Each number is 128 + 24 x the weight over its row's rms, rounded and kept within 0 to 255. Layers, rows and columns count from 0. Numbers have three digits each. The size before them is the row's rms in percent of the matrix's.

# up: layer 16 MLP up, 1280x256, rms 0.0834, rows 81-133, columns 128-255
# down: layer 16 MLP down (transposed), 1280x256, rms 0.074, rows 81-132, columns 128-255
up81 099:086156133137154113152151103083107111172160132150119136165161136131141150157130117130103128123118148151071075121123135120110154129082104124123137121136113130146166135102113160126139144206152131115165146125110136146135144163114115117117139159139145110180129172117123100100166143101132147162092131093131081142098096108139104144124134101119186139079111109124123108102120159138143122133140
down81 099:123145132137168105148093101131089170155111175119162135110117122116167083143164123138155107162120096104158143143133144155166128112133130141120141091120153124140144151100136090100145086141152088107118130142109118129111153114167151070096111108136132132151078117121123164158144118157105126148137123098128109122123129120127161155140170112094097119111130146098152129183103136135126123136113
up82 106:124127103142128148128135120122094126142160089109102155155136120090114120113168130109125084118155117159166126083112111165134136143137164136115133159132095159135141130142077171170132134107144135189104161161094103120120128126161097101118086103113175106133145135088135134122111167107179134124138119124104129154138134162106134109132162129143108116160099101125131120118130076162152121115107
down82 108:164146125147102148126144099100162123113146156100117158148160138163154116122116138148098099136100141119170112130130105126131092140181130151104123138139135125125124123112150105118138075100137131115139143106130138161096131146156145100130111106115092120136126093151147168152102134148147095129080080145053116163125110119088106095102143095077124131120104153151155102122119097125160147088147
up83 105:120118119129118131091123118120162122128122099112123122140186080121116114090150117096134095167087130127124091132169121116099095129104141104117127106140140174114130188115135121180122096128120110123138170135144131100123126127133107118120128136114128128134129103139175158139147167132130158084171117094116125112133083098135156171147145135109103131155127100153108174131111104107166112124112
down83 101:104112102071153116112132161146106150137145116089112140162160111152092157080116113102191158122143100134113114171111124096132125138135131108158132132129137094162159129132111130085128122116142143099152094115070116105084214119128095149122108103144119113150176151115131126097145100149148147101121118130153120125127136180154139109155119124123120113114090110143111086119107161112117133154141
up84 102:124135087115098092134143113112125094103124143161121090099131084144139129135096099120124131132155130139109097151113157089144153186102158137149148114113064171170162131132095137172106128153136115165112115114107153115164132107154111130086113133137160122139119081122131108126110105099097139119157148141102158104104106094141135099111149138135148102137118106134136157143125133143153130171154
down84 099:142110137099117162130137137157121125113130118102130122124128147158118131096137066102132090114168161117146123145108104148120096114106126186083123165138139119144109149091182085150165104109170128123148127076165083115099100143116101156135117099163152103139117124118109077101121119172137125115133121127157109164126156145105089126119129116100115167107133126128152100163109094127107137132132
up85 104:138126134117130147088152137099138084145154149110162135118159124139125140120096125153124146159108077104116144135105160147129108161115145109144134144127156171154118101148124149156157100099100101156133118091086132123148101124118088108092109106135128117130142143147117147134164109108148147156148085167136056088137108125094135126156119121115126133160102143111146146158141149148167088158120
down85 105:093161188117104136102113116141136166133131139135137115103142131115094131124137136114095149168104130132121131105151096102120140135150088149140141158102126137112114150089112147125136115126122118151103132189159151112121163163117113106155142122089130161071110164142128053122132116098113137116160138173134139153121139103133131131159135145110101117101221132134173136120144109136135132103129
up86 099:118153135131114092159164123111115130120166155124141168147169140125106144134166160117103158135172129115131149167106143143079138122102158105177152130133142149120118104130159120147108138166125162116174112109165119160111104131142140132155141121167106145057099121107099141144169143136138158121172165129117116131119092126121117096119158138128141094132150089125088142121142138088106153136146
down86 092:136161133100116097106195152113113126084086164140115132093156122141059096108134141130152167119116154129128105121150100135143091123135113151140144135085101128145149136161125136183135121146134131107186152129158126184094120112080127122144081066141104121149120118147099155133112145159100147139103125142162139134096144147086127127140074129108089107171134165131135132131142083145151084142138
up87 095:114082110165131099143112132116095107112161126144099100136145130124137137119122135165132116110148145075105098119106152150112164122112170106167098135118173163082108136087116151112118148161105127104101126106142150093154114114114121109174129113100069148132101152126126124120180126093157107137099130138109142141145054126114146137109101109127136141142120142107136118118127186132109127129134
down87 088:094126135181160103101197129133133096150146130141083141134126136066151102157115113107115142154123139124162116130177180103166124096107114159137105093124139131112118117110161133141144111120151123129156109137165110129105145127114128123114108145125125117155103107130135108125176131134137138129136131128140137067130162103127135113109097128173105147115117124105123124113100151125111120145131
up88 105:094121109172122161088128141110110158148157087152121107152106142105133132090120177092110131161122136101122140142120156152111115135138181116143130163134125137154171076145093124130136139156115155130123117121107107123112145109155166141100108103125118143130110103121150182107171144067152135113148114130125115165128102134115128153066128081086120085153122108145105124147078165120145109168114
down88 106:070131119168162114137165101092134139156112165134154159123122137110106096111142150166166185126126126145148108145167160145149133132151134102087152132157106121158118123135125137101109157114144123162112122132122131083130158146131101123127140096084099091135135142132151116096086160144093110058133106124123121119122126129104141149137112164147152107136122143106103120151109140104134127111109
up89 101:108147157103129131116126134103138106131109112111099113142116107136159111082112138142106139132130134129134160121081098134102143152173120089148092142159138114117111128130176105108130121109083136122143125138124121129146138077053111147091125149136162101107115116141163129170127110166110122109114135106140080147145116146135146176129148128157097164118110121125121117126187133107131151131124
down89 099:089096161138138133127105156121144096167129133115121081116154168140115128139114131152104107103127080143120100138182118132132143135119141176122110086176136089126166140120141088135154088130141114119134120121136114151134097133105110107123098113153130112131150139110101068133129124120157124121150138150108119139130121105157139144117096107174079150120125134155117146180112108134163162122071
up90 112:126169137150134141138157095095126120144092163102109141128146118095092127167158106091112130150097128127074131141127103141130111147138130104146127097177139134113165165137130172129166135128116142151101103104132130166160115109119091136073137123180098105107126161149148131179162131116156122141120125092099121144116126125122124121133118123165124126114120108155094126084145195107097116124093
down90 114:119056183129118181159127097140151101115139139082166174101117107137128126138140135101109099125134130130126172151129129151114131177095119114112134136146123149101135141103081143120139075114131142117092082168129121118129080141170111148085156150146108099170153093127093156136112124163133078144141126136101182136094140099152118122142119124127136129135131105159148120142139110125113137105157
up91 103:124132130106097104179083146150128115128135112111143161137104137144129149112138086115098144121152168083138128193118136079161116104115172116112156144112126142114113125088138169122112148093101118129119091173131172058100120152098090140106112132128136139125137153145132147113107105149125160157103123077098103136144114125113132164165186091124090139108105142137096105177145128161129157135122
down91 108:170116117132112095108095109099140113150130137133149139119138100151172090117126134085156155161112134152114118116135167148113113137146153086176156097105107130184144106088163158152112167123171140094138171113127136111117077101126148133143187130111093131187133135139103153093092132139126162111154131116133117118136161151113126127141126130141135154109082127091159120132133069102151130135155
up92 108:131112129164118100099108127132105129120163114135122087117149137121137137149149151130133125145117106141073118168147105141104105146164120073137101152139132142127169101159154134097081136114145118127120102117143095120093117133064079123115147100150138114134109172060126130075098093140151157135144116142088154111137145149107141104135162071094085118103098137158094130128133138114163148100144
down92 104:132173134137108142130165132120113095147138183103086158121114115132098159090105127171083142104152119131122140120114121103146101124129124166159123131102132105127143142159130138136087141115129116097128101134162133120160131117178105163109124128137078150120121105104084164071118125174092146103110153160175126138089130089149117117127139158162144135111135136144124131123138141080095105142121
up93 101:124148131181105138124143110113156105130112155143105111157124153125131124135116137146087082130108125150074120107122111138135106127107121116178109097154136104151124117145106157120129161120141140157114156145122149121093107142127150130073106140122105179083108131162124122118119129099154147154115095170105143111159151114194173125123161146156112129134131166186147165128145130121099122143172
down93 102:138120114139149153112097145135062141156160136129109133098092107118125118117062091122186104135106111112114128130126084110124155122140105095150134094090111122162059132142096145145106142106108123126165131169170137154077132139104112112149135192167160132105115146141135116152127104112098151112162139136149138147145130118147126105138159120109164141159137123168095156137097168142134115123107
up94 099:108144126146111125136137114080144135133157156121074129176133132153118137116165173129135117156150127128131157114136150130132149097121130111133114122133099113119114144139123087095179141147108129131134151102140141144158141106084080062163123172106082143095127152108126145140122117160119115137133120125108153092085099134117179100115169140142115122170117134125106185135138103107162174108105
down94 098:120118168116165093093134128136126098153118164146136092137124157120133112187127117117172143119107102113132150125126107136116109097141162141139139157123135076124135156117142150177136106112094108158115098084146116162153075101122127140084100139134132159094166124148125120166113108107095115150148136125114136097116143138107119170091079124118171119145125179103127105114150163153143087171144
up95 106:123085120093126124155144124114168097121163093109097124134141133106140130145108079144119121143137136120163133129098155106094127106177138176084123189153177156111128118172127149153141121106099153146159168175110132132132165136104118133098108139140095132177110134146130159133101131135111143136108197122120116190163110118087095116129124125135105120166103103177130121120125102106112103112132
down95 107:110129158078123137147146119145103102130162151114108144184129115159160135149135182121116098126142091138138148143153136128134175106123130110126117132119126123171161172079102156157125049184092110109110119130157155137136134120136178138158162124143137119154115150155152193127118111156151073135152120108099121093144149114151098147127140103112115119134110102143135119130102143063135140117110
up96 098:094129103141115112151139117112126117120126111122083149119132109156123190139105170143104103088125106126135130159155137126149122135169154124164109154144119133084130150205156132133151144139115142140135127179126130121163125155102175161111167167132090112138077132129113116148142112143133129101145105121149125090168099104160130122088117153117144156107123158146135120119164176162099146144123
down96 096:150119133159133136156125108129116124130136146116154124140155149112136160129122114166094071140144119176125112114113103121158172104100107158133115108170098150124148114085124143105166124098152126098107106166153140111151162152095141173155188124158127143120117077124102100158148169144125112091130153144152137126128152103127151124099134141128088089139094155124099098126118125128117139122130
up97 112:116159096155152081171109113100083131111111103133143116116151115144088144158138128115131121134121140118136120151125143137138110121135172114098139165118156091120147126118122194160125143176139143142176108146157141110114090112113129118095090115136111116125143114132147160114094140074105148101164130089091089120176142106093131150158163129124134169180124084111097121144097133115134138155149
down97 119:136160171124123103143165171097137112129118123056129119140133148120117121124148125094133111131121102094078153120143092107125123163119095126130105127111125117127131158149151087128136127209161137128152094150138133140114111101165088100126136104123117112096142131172120129126132124132137108108114163149135114159146121131153110133133148135083149169102088151041106131156114105096105134139103
up98 093:161148106148148079180115124096122087140173143125139142104132111099119151127106132122112132111156134119121161136082120176140158122150136124092119100166091144094185145106105174115130113122103100129149149092158117098075130115159184126153101119122093137131103122143093125137154122116127142092112138170096121189134127130133131134116144094136086119105140146156120096136152145124112120137112
down98 090:128121099174148155142112110128106127124131124159103083116116104146143089180114170084106157132124094119128141106116165073117118134108108149173102133122147129132135107145121114133124121123188133142174117100075146115112155145133105094117183155128157106123145110116134103133140134151127121120104059128147128058151119137103125129139097121145151120154137106137154102115127152110204102075145
up99 105:066133111151105129118126161167142121111106129119107131166127149133116122168144082119107136105135130132127110113140176159131111098107151127208128148114117161097114151107134172103160178143132146136134090133122122139128135124135125125113117125186118113145158079116131173133138055103137132119106137138147161129151088099150127099132159105126125154120129091120123167134126148148175129169122
down99 105:101048126091128133132134098135104161115154137126138137123150129100169132122145105108109139125117163140129131129089177138149150114152106132079138117131129135138131113176102159128155160104127142154057137111106170148148180144144121141133118118113097112163154133099155149119105138105136145178116128164158140121160097152149128148094108161130099122116111101152173141181113139124138108136114
up100 094:144136083163112111135129052136122123132164146121094162137157093106110111107093112093107157157135143127109145161113121113186126100112147097131107105166168138125101094111111141145189134130135129144150100168109157127123128117145115134124116134139077144150133162152153137137129125150116155135145134101128100144181067132205109153107110081128126106167127084138139143136113180125142146141145
down100 091:148123141108150160168142167110143162126134115131118155100129101117165164151109141099112146110124064118145095116129180111110102136135120146100140111132122154133130153096148133160146095110107125130116141110094138122139128136132154138136093148184112126122121142129157147126100149087142126135126074157130131109087143132151163134112106116119110107179124160099144093093142086141112165102138
up101 104:144125098096089108132137097133127117127165117096144107141120111144112145124149120073115133149153091109095089146166155142144122122127154152123107148157097137171147142102092129142108146130098186148149121108125117050123136134090161100119141132173119141156131162164166114113102121133137118159149154133101116125123135101119121093111134121139148142132106100155125162154125115178114152109091
down101 104:130144132148115129122142151106146106132068118150161155137097153143138147153135114098089125113112137128141188130131087120114153162143120094102139166118121103162128124122135155133106131160139109100111171142128073125150075124183158175094096120107122100113135190106152134153117122166111107128093134103139122128134124095146121112151121148111153145156113153152139136089094126117108108159114
up102 098:118136117122113149135089102151169125147104132072108138129147122137130100092155167132119139153109124143139114129129132088113143150145141119117137150184111135135123121119089186146100130112125098117190143178060134164118105149155143113149113137141079131132101125169140145107161114152163121113137160157121090116153097170125140122124149095122139090126106101116138143147125116145138149099141
down102 094:181115153140133162098122158119102100100124109147103090139174112085100120150105134119065114119126137090149116125129129142127124132130137148147135120124151091121117102145201137170129131123112138169108107150139152153146095145096072102136165116139132139085140147109140129144108137132134163119073095132109125113104130113168138137119125128079148168130125103131137146101146142116112154124131
up103 097:135077128117076155161103099123116140134130179156116122110130132120129134118125139150147081137169135132129103117105212138110090139156108127109107090126173187107155134143102134134149131104154162160118149177155063129110119136145094084119151133130115130118117119093133147085134125106124131094103093140100173125137101102135156118110122142157123187180093157169121177080139157129116138130107
down103 095:099158130124134109171168135116160128128153108110128154177136162104129146169131113134124123107100150140119127162119101143099167127122114141125137132089106086127083144106120122119107175140126129074089096129116181108082115155111125162147136153105125138121139165120133103121129143128149141168106102099148120083107159129118076158145117122144107108119106139110163169117145140161143098080103
up104 101:117127124103112122136131164121111125129186157154119160114115127130130125146160133102120155123140176103098129193120140132154084107162090127137098132131141120108095156134141125166166171166112107173142099153139101153112121141095149127147117180141159124183132098087152137084135127089108123113181102126122135117139151101154148101116123129132113149110113135128116138107148105125090085135128
down104 099:156145173140116129135125111123146146079111141130132134123124125147138103141137114144143130132148114156152133137094085133104149165113130111135099158107113141172147141137122113127148133166135119159153168129066162115126133097110145121068145098152113128124126130131113175131183092182122112134155130106139112132148120154086143177102147139140112097143106063127132127145103151071093107095145
up105 100:082151084133131142122125162093156132105120162073131132103116066185144133079135142131091103137160104124098156140082131147114148156121112127135070179129105115158102168122128119126150123129131102105098156153111153153148130143121144115128145113144138128142122092074069134108114129120126095101146161115162113133113137099128172147126122118111107078125132132131130184098117075114112117126131
down105 101:169171124136161124100104100183103138133155165161171178107132112128114064127139151133188136136101123135128121138148121149158143117162126095099118154131154158086119136098138109114089107124112169121065111146139111164146128097138129108128145119131124123136119169112111174141116110122135142145124090121169161134089142142106149117169146130111146121146168143100149124077118059126154133186115
up106 098:112112089107111115139124108109124153100144153089149110165114123130104123143157118118150106118117127099133146159130155135138110083167168146141102138132123113101143138136131157129130181119169186130114128148130096134085127092064151128176165122171109132145118123107132123117145136153125162108167122132074152162112149157115134115078131145124105124140108161140116142147100144164153103109109
down106 089:143116151134108147106158142125133163160122116138099169122123150123142129124152132146171165122132137117126142123115132093145089147132117101103143127159092158141091114131113090095131065092087091143172105128167128058144114110169087142119112109112098143151150127113138073165105142142129103126131125152159117111133149150125170110193137108141119133110094112164121144139121107147108127114075
up107 100:107121103099175109161136135147145125116083126135151167146147138099102104144076124125133151164159115122116087135103132187159118145117130101164147163143178107164131149087136128158176087177126156147124104133106133146119123105144124124158139163141158124115147148106130119151144078123127158098144134126128132107141133098133113123118120136144187146133130123168059136114156149151116121142119
down107 099:114137142140162114116083110135152089155128162104136100092172123146138102133132069114140143106123099146130147154162112107151130128142143074137136131106099108132102109133147143106129116127109132065074165118107152069128111159084086135114129153111145124167154162129126153156131136144151088115114115104110174129111149122128149124109148161105096117173111126125099166132160120156123149120170
up108 107:091142093184145121134124148147138085135147167123094139104122084144095121092137141141137139106134128101119118135097144141154137157124171129116137131175153140139111144150108104138147094145164109119142135062084117134101104062107087127116141110112122138145139115102137101138135089100129121120176174115135122171128116129108149141072137098117131119206099171130148150130120212107146106106154
down108 106:138112140130117149130145114100096153148071143114150075087127161129131145144131126126181140168134117151142108156158122074131120110128108101126125094109131147145100156137133105137121116107075155160116118133142141133168123156171163123122136143156139146151144142116153119094108162137129118118159126139126106113091124073091110108094116134119109136124036083121158098117100133177084100161141
up109 110:105122137118118126191134122137150162154131105122146139131132101137118180136074154143094115158126145085150078138120129170149134141148113159136102166108140119088146131104136108084142154118147127153121122106115112123101162143079123090132087120124144120154138136116127127109139093136073124094110111108169131105139121130113156135123141112098149137148114138139148135155165107138077087115134
down109 117:144078130181113174131145120121162146107144115106127100127176079119121115133130123138160127076167118135095107122123123132153138151089116130144138162117128134135101127142111115154112136128182078151157118098149106143134113120140152134144134093099191112121202149102118136148104157149103149120102123106142085112130131135079093162133143117111158146134124072143112123081142135111108121135123
up110 099:107131147094111120124125110113142172096153144102142151172144176199097098137135096137126127131145136066080108139101187132130162140139140104149142130120139172143150144098129137141158123164098126143123143106091147159134149085155108084156130106136112131085116081153097152141150115106177137142166111125114118120144125120130130120166129090131138163102103099088149114176102143141108155147147
down110 097:114110116121135110080115116192126118139084113121149127143164046122141131138137139136123140117107151132103112123137108104085102140091130119094125141114086124135156126135141123099122136109156144168103161111159141136130112165110074137098129127120139137118153128140138111160123130097122129126135158113091146149144130089168105119108078120161114075079110149140150087149102158133197111174140
up111 097:137154160138119083093108155099174126150137129146083160110143130117140113125091165081109148123150139100124102142150130094138130162117128153133088144113157147088103164110128200168154110126180129109142121085134092157147104123168128112133139158118082101135151158150092092096104073160103125148115110163112164133167108116166161124138102169136127142124128124162111140110108140128135156082132
down111 098:099144166111161086094148100113112098098123139155120124149140118134111117122131112143110124151093142097060126137133151100135153116093088122147143121138125099094105139142098178191114089157145148137085136123120087106099140118159125156156110130159111078128153128096128104152134116176151125158111158141146119098135110161165173114156072122135127170165172109117133103114132114128138145181129
up112 100:129114131131100110142110079121176118178134125130132109164121084137136111140100146094093108169116136107134096130095110130141125166114154093134147150163098117137155111129164126131149162161100114135132131126122147179113087126118122104100117085144096100135140164118170121149118128163141134084117129141131114097115176127120132120092095110116141129152124127163172143115132113198162118137112
down112 101:103128115136142128140121097096123171147100125125118165111132117118116057147106157107192148110177132098140144119105105119122106135140148120118109058152106138136116084092135111183117129107065113127106115150129148166101152132153107147174120149106123088125114168125142127114085154106111159173135133087160128144132143135093153188124128123192111130125156163089141139118129131113126132143135
up113 104:128156132169100147164081077128111109182182168146088150128131152112142162135152113126139101113112129121125165145127118098167139128119123144161109120143144144113131168078177100178135111135128120165162106144143105149128139129112132102170105186168125096132091152097147130105111070140180115132079124111155126118129141085147175107114154157142107151132119087139151158148127136143090128184145
down113 100:130089096136148133107141127096146177110110134084148146053143110108145124104115138159110159113153106106127119080159100116106121152097121136128134124127162094130147140064149126119128148124092142116138165123097132112146120112125147131144123148140129167157088180191139153131153095104124115088116093139123159148166132148120125068150137140123147152154141166117187069120163110082139077138155
up114 103:147174072132123099137075110149113122148163116138132094131118105130177152092125148172104127073148151103118107124134153114119088175144137152113130166152135154157122117141117138125150117137143148119159138112118142112112088108126099100098140119129064123153159080094097118067129130124090137127086136148117111124113100110110174128146137120141129122138104135133130149135107119149118143126129
down114 100:120144109134114139112120152139132101138136178144136166122124146121155126114099146102096130125133133124127115132086141136133095128080137255131111138132125082120131096147133122126135130088109088141112148110113102142098115145125174069160142161107108139138140126155124047125128127086107091130127127125138164161101082131099113136101146137131113153097082160135146161131131144126122135120103
up115 106:146107156126101107129127108137117137147148174159089104133129136156119131144145156090132091122112151139132114146090119105108127127118126104098147133114080147094136183101133177137116114154140149113143093127164106146141112150138151106097112120116148114135119118077157173145149120171155133141098160107143128130098149135134112131124132072129131154099106119130146113158137121145124110113130
down115 112:143100116120103128153130156134097153152124113129150134127140149117125146163133113133057152159103129094151109115123131135112090115110154164117154118129169138168142130163127123145107129126096116117110116132126120123130159153115138091116109144132116109112115141129099132135100182127161144108104133114109166116155106164128127161165159109139126110170062136137152131123090096157129139125132
up116 109:093137129123077122116112125132098094116144118099102149117122117143137131120099173154091144151134117135081143137104124169113095121134132119141123169163132109083104120081102129152150122127079136092143138103138090126084156096092125139147139132086119133087131100140149125125095108142129132116183141067125085137127124103149121152114132105141050123124145132169109127176128134152130116123133
down116 116:085120146119156113169112110155097114152116123107127141147104146164137143150117144108118088154113160113117154067140123108138088111119090193110125110103149110133111153096113142132144140114150133133131109122103143133161093089139104104147104132112113085122123093094114094126129166122149117119154129149166105129109137151112093154126105119129136112082125088141119146121127132122130159185131
up117 093:133096135129080104158109117112102107156123122160148156119160122169114119067102170145161125122105170141123133098144143119143116095120123164084116128169137161089160164143133137131094107146167159121134122090128167137158125126118120114086153136121097138125132105104113123083100096174116125116148132110163155174142095079125149142126176125138093130134110094111139096107150145170129135075127
down117 089:159123135115138116079130124085137137108161143114108095149118107102165136143112180099212098129147086126151133133156126112147130148128124091170132127145084148142166135142130073119096119125126110127122112118127158134150146108129173130140128098128156109141146127101116100146104147105145147115126099144125084113113130091127141136122089158114170140104180113106151124123157124120150136148160
up118 102:139155118168120156160135125118130132145143135144122181138100144159090164104125140125105115116132100161116095151115128108207099125154164098129105159164092159088148143114100108119119116152140100156101132133086105136144123115149099145158106154158104125132117137113137109109164108130134180107162115134111146167135113118132104111101161107137131163154133108116151126178086142183116153073148
down118 102:129125104118151133125097148143142108111147123116147146130131138136149130112130124151087125126142137106136142095098127115115103091110183134095115099097137099112141106169148096118172105144083159158138126123108147112106137152102152117155125150109141132159088079132125156119123159081145134122136153160169142132117120109158158100181129150128113126114142148143100163126133067087149118148053
up119 108:084102109132113162154098139099136158145139124134116142119133125151153126121115127167103070104123162146112143164085125136127119107136162151108110124137148094089119144113126117148169117145137117118155103112142160092108132137094118133098161135110145101106154096157131121158164096183134122098135133168124126120091100106099128105114143118142144109150115137080106144147154144117124160122120
down119 111:088090112109106150127109118135166117122137112101108180144167124115195104168115126110111122110155137110179121116184172079121162111153132145090101127110135102163123096120117107089126114144127094143135139159098100119183146147143118129146145121105162119105105170109134122160157144119131124169128132143128118119167143139123133145158126060109091127145128148117083147150120101157124170131155
up120 105:130147147130088126104101138134118111150180111122125174148148119135130076153161136148148100154116188152144134145134125110073144120144106129145147119150093120099120150092109175082157169114125154143115152153147112126101174113117125140131148119086125142134110124102120155071125173128107161097149119100129146208115095106141151079140169092074087144156083146113116131125136101144147154085102
down120 106:112121140138179142123091168146091100146104116139139093133166125123104122104079099135199166120163124141147168135133128101133161111100116140162063144098110091137082121130119127124142141141189107137170115064153130125098136168125145152110152154156151171132110117093134097124096097114151168156152118081155149118102148153122150130153122147112143125139096085125119103152117128101142146112162
up121 099:074151125158134118154146155145147113097151148129098106143122084138118129149076079128110147136152141090129142118124151113130132135144167123167117139124136123133118106130139139121138148140149172109141162126144136120160138133133084128101153125128130165127150163143159092160144156143108115133139114054114135139136143133153113124152138066114114137176117147185117158168142083151093120083146
down121 101:134146097141124136141129150153119143096164128122159077127092146124139097142127136104079158153106106126122156200154114112127101111123150115087132145168111129124098139128149141160152124127122110146102093115165147158162130128154131156164149141141110100152133153140141161114062122084099116128113092136132109115127162067111088123173158156138120082113126059108165135101105132081133121099125
up122 103:126119048143096139130100138141132120153109082089150099120147118170119149093142128103121135149178076129144138076146142112112141111132123112147142173107187098140167108161135148109139149128158146165147161116099142140105092137080137126080133175127128135132119139105097148110121132138117102087161187131092136148147126114101115112119184114108127139185117104132112124156138122160140114118109
down122 108:135105122105078092160099136112132108160107131128134160142127121145132140131092122129122144136125130155129136108134131152096133136123115144138194125147182148145132126128145166094163135102155142116091122120106154160099131142154151044131128112149141135089076115128117119080096149141140092139169169127128140146119157114165120126130143159112137122161156101111142151090102118151107141125075
up123 112:114125144075128143116131164090106161161082140145100126107168103131146155136134125149099172116158125140124122125095133127121172082150162132094150110133152173114180147182124135130111131080102111147152093110134164111179153092130141115097114149139141100119132085143151159145143111099126177133147089089134113088151133137110102115106156139118122146141125148111133163130152072147078149110097
down123 122:086091142098103125153098157166092133121141131173148155103131143124131124125131124183059113120138138125103114114149139129153123121126139167120179088104114119157113105140173159131149139132150120124112136107127143098135132142120119135120134140099142141157120139157157115148089059125141145138134121107141141109132136123137138123131105076125147132142081141142156133151156103132110094144138
up124 109:095112140131127104124153121096123110169117084103137153123159141135141132136116131113130108160132148120138104159138137134083120139130120126151173106152129158120085148135124162125155132116127121151124161139137108174124102186158122056149132089116130130111132141115162160127135149111129116175083106113121119101141129120127142124119137148159117095165090119139112167160142130106147117158131
down124 110:148108103148144095122120146131124118165137077135077182108096098183094112158146142115151127142131096151169138181134123139120172120114137127170110103161143153090130102163117135128141140113106139161120122103104117125159144131156087150132107168093058156164167084127168147138088142130117129143116134139133143097132111086092134133136125103156142132132130070133105127141141136070147154158120
up125 096:124138167133121102133124108147126104160151150109185103149118091143125122116142109139096099110151134146143118168094105144128188111130185144148104141166082129143167089113071134135137139175142113158125123139106164118105144116167144125093117079199135081130146137130150120087156112147138133108129119100131104130128131151129144125093127130120142112112119126085139143129125103162127108115115
down125 097:128146090149164168108077112158090122101112166153120111130143147101143098118133106142137149140123137120138200150137126105147102101109126112141180121123128108138144138099161127134130105090126142152095139195174074130098150121096107113131110171100146102144096117126138145138129176141130116139145106140121119131141115172103170085136142098128116110146126097130074119104099085119068099154107
up126 092:120108119157154106154119070096134126165125146124132108146166098111123114139095146127129110098131126133140132140122153147149140099130179095146151115149109118124121151110131182107104140134161094146150103164144121131144133162186122129149120142105101108118116105093153143122140128114168139136099161116110131136173125114130138093070150139153133111132131152130097142112135155124098173177080
down126 091:103140124108149132121099137137153104098109123097151106116141169166112090133124158122162118133138115122157143148068146099118145156143127125148110129142153110074175111111109092125115115122128118106126142138083125154107081125109166125098141131140110107146119134153151178132129070140112106105138126121144132121122161101106084136125133047144146128117109147087181105121098136125175096103133
up127 112:113100078184101173152105156113168105166110131141135106165188129171136100093126160117127103121160140131123120112131124145152109132107123141114160123155173147148149128122087123128106120094147119142132178137119135110126143111127147119107138148165119140113099151143101134152111065130140139126115115159073087141161106117119153082153162135134140124114110111149127148110102126090140133124129
down127 121:151150154099157153169130122129184145163157160169137131123133149178123135153123125154086134178102121161125119145122114149125142138083141140141198078092152184129113139109114188126074162115106147117124129125160141096134150124142130129126132132113160137137087163119126166123136125105107147126072087095141148085124120117090167145111135137127116097122084164193161114128112155060156136125127
up128 099:110163111115116113116126112097130125138149120139097145138130121121134120091106115159111132173142149156106097159142154118111097136189130124134113138111108158148126122112132111131149130146105088104141156091147131183083132096122097141113115136142120140121107121153126134144141097093075147113117073141140118158162172128105173107136142111156107138172093136103113159100109140129159128131154
down128 104:079167144073149130108097157065150134119076152122098083148151130112143145182115112120088175129098136171119110125165103131131102136133119121136142083086137127086130087132094141122155137117105132102178124108163108141126166116114122108130119149126116160173116097121165122112135161084182120098158127093109120118108140108144154157127128151149126119158117204174102144121108121143111152143135
up129 098:112110139111108153147120141099152138193159142133092152149108143152121137140158113136114119136131171105131108102134122129074149132182154148102122084143107107141193128177123144135140169115125095103127143117146108152126143139122133110166150126154116123104153097143139116119139119146092130069082139120122124136119130096141104107149133080164120122111107142170158106115084121126092123126105
down129 099:169131121196111096120064158118123100145131133144112144122161097136175137139092145144122101132103148137114121115136092103110127104115143113135107140150092142141102058119163147103133122084148143162123126135083115156151152103110140118130105096098153157121075098102124129144102143125178163116158155123104137116061122099133140131123103157136133078134116115097125112102134127130107160158108
up130 102:138141091169119072132157112155154104149143115115135123148152122146129141085131144167137109110108127080124076117106118132144118146144175138181123189128128178121097180121151134164130151112178159113109135158104155158112161117157126123125164135144137138143153129110139120129146086147142109144075131091117148128139135131116114109112122108112093175107095063132103129131144131152112152168150
down130 099:137125157110116138106116112139113134137124128099131175099100149121130115155135153119083129168100113156104122147156143129119145157155150147134142128124145110146115166147096105149086138150090118149080090151181127117115106150119141194136095113131125143078119138110080131132100145125134170115167110142134156119106133126111106106156130175136098135159138172096088118135109162115156156125132
up131 109:144123122103088104128128137134071099117129113133144106121141117145107123138152107133126128131149118097097128167132136124119082170140149096112173166132078136137165158161120083109157117156127125178132191166155083126132113146120152080105105127091139127113121152133138140080153139109137151123138151137100114114127146140124154145126136157109129118147116163111062088115125100136094156120096
down131 108:101105139097090124144098129123104150144090171112160125123117158145111144142108123160185154095110117106173138148146117105147138084157168105128159137105174114122130138132132105107181128114093140092124104139123147108151143119115160139159124132111113154134118091164176121127146135122126107154120129156134133128175121100113137103084120131122153134179152102126134151151140179148097152110125
up132 095:109137121179118143142137121108103129154091165128095163092126112143123128107126155109091070127146119138132093131113156177140173140118128134129154150112080161107137175097132115150119121118174149113154113141101163101147119133146090146138105126125100132115113122092131119133128138172125149104137160076147077152164050130156132098111092117100149146144141133137136148141092120120064158091077
down132 097:133134174123112168090157132105101148126132099147155136129136145118138139119124130095093138114096120102120120121104098140111110129116120123110131134127132141108107118116114105168129105134099092130138134115153101137113154137150161100148158111140124156122161123139117144197114151137090126153175131141177114181136124109140091126130102160144195137091180123108086131144159113124128166062128
up133 096:142102099136126112122139093142105115111141114058152150121155131119150089159108117095111084136152145132140092103126142147120174138129162110150123142137120128138193156127136180159121131130119128111158131163147103119099138085105109129130125110167112142132102099142139150145125133159084137123098117084113135142105146088173092096098109085121123155129135159122128165167085122133119213140131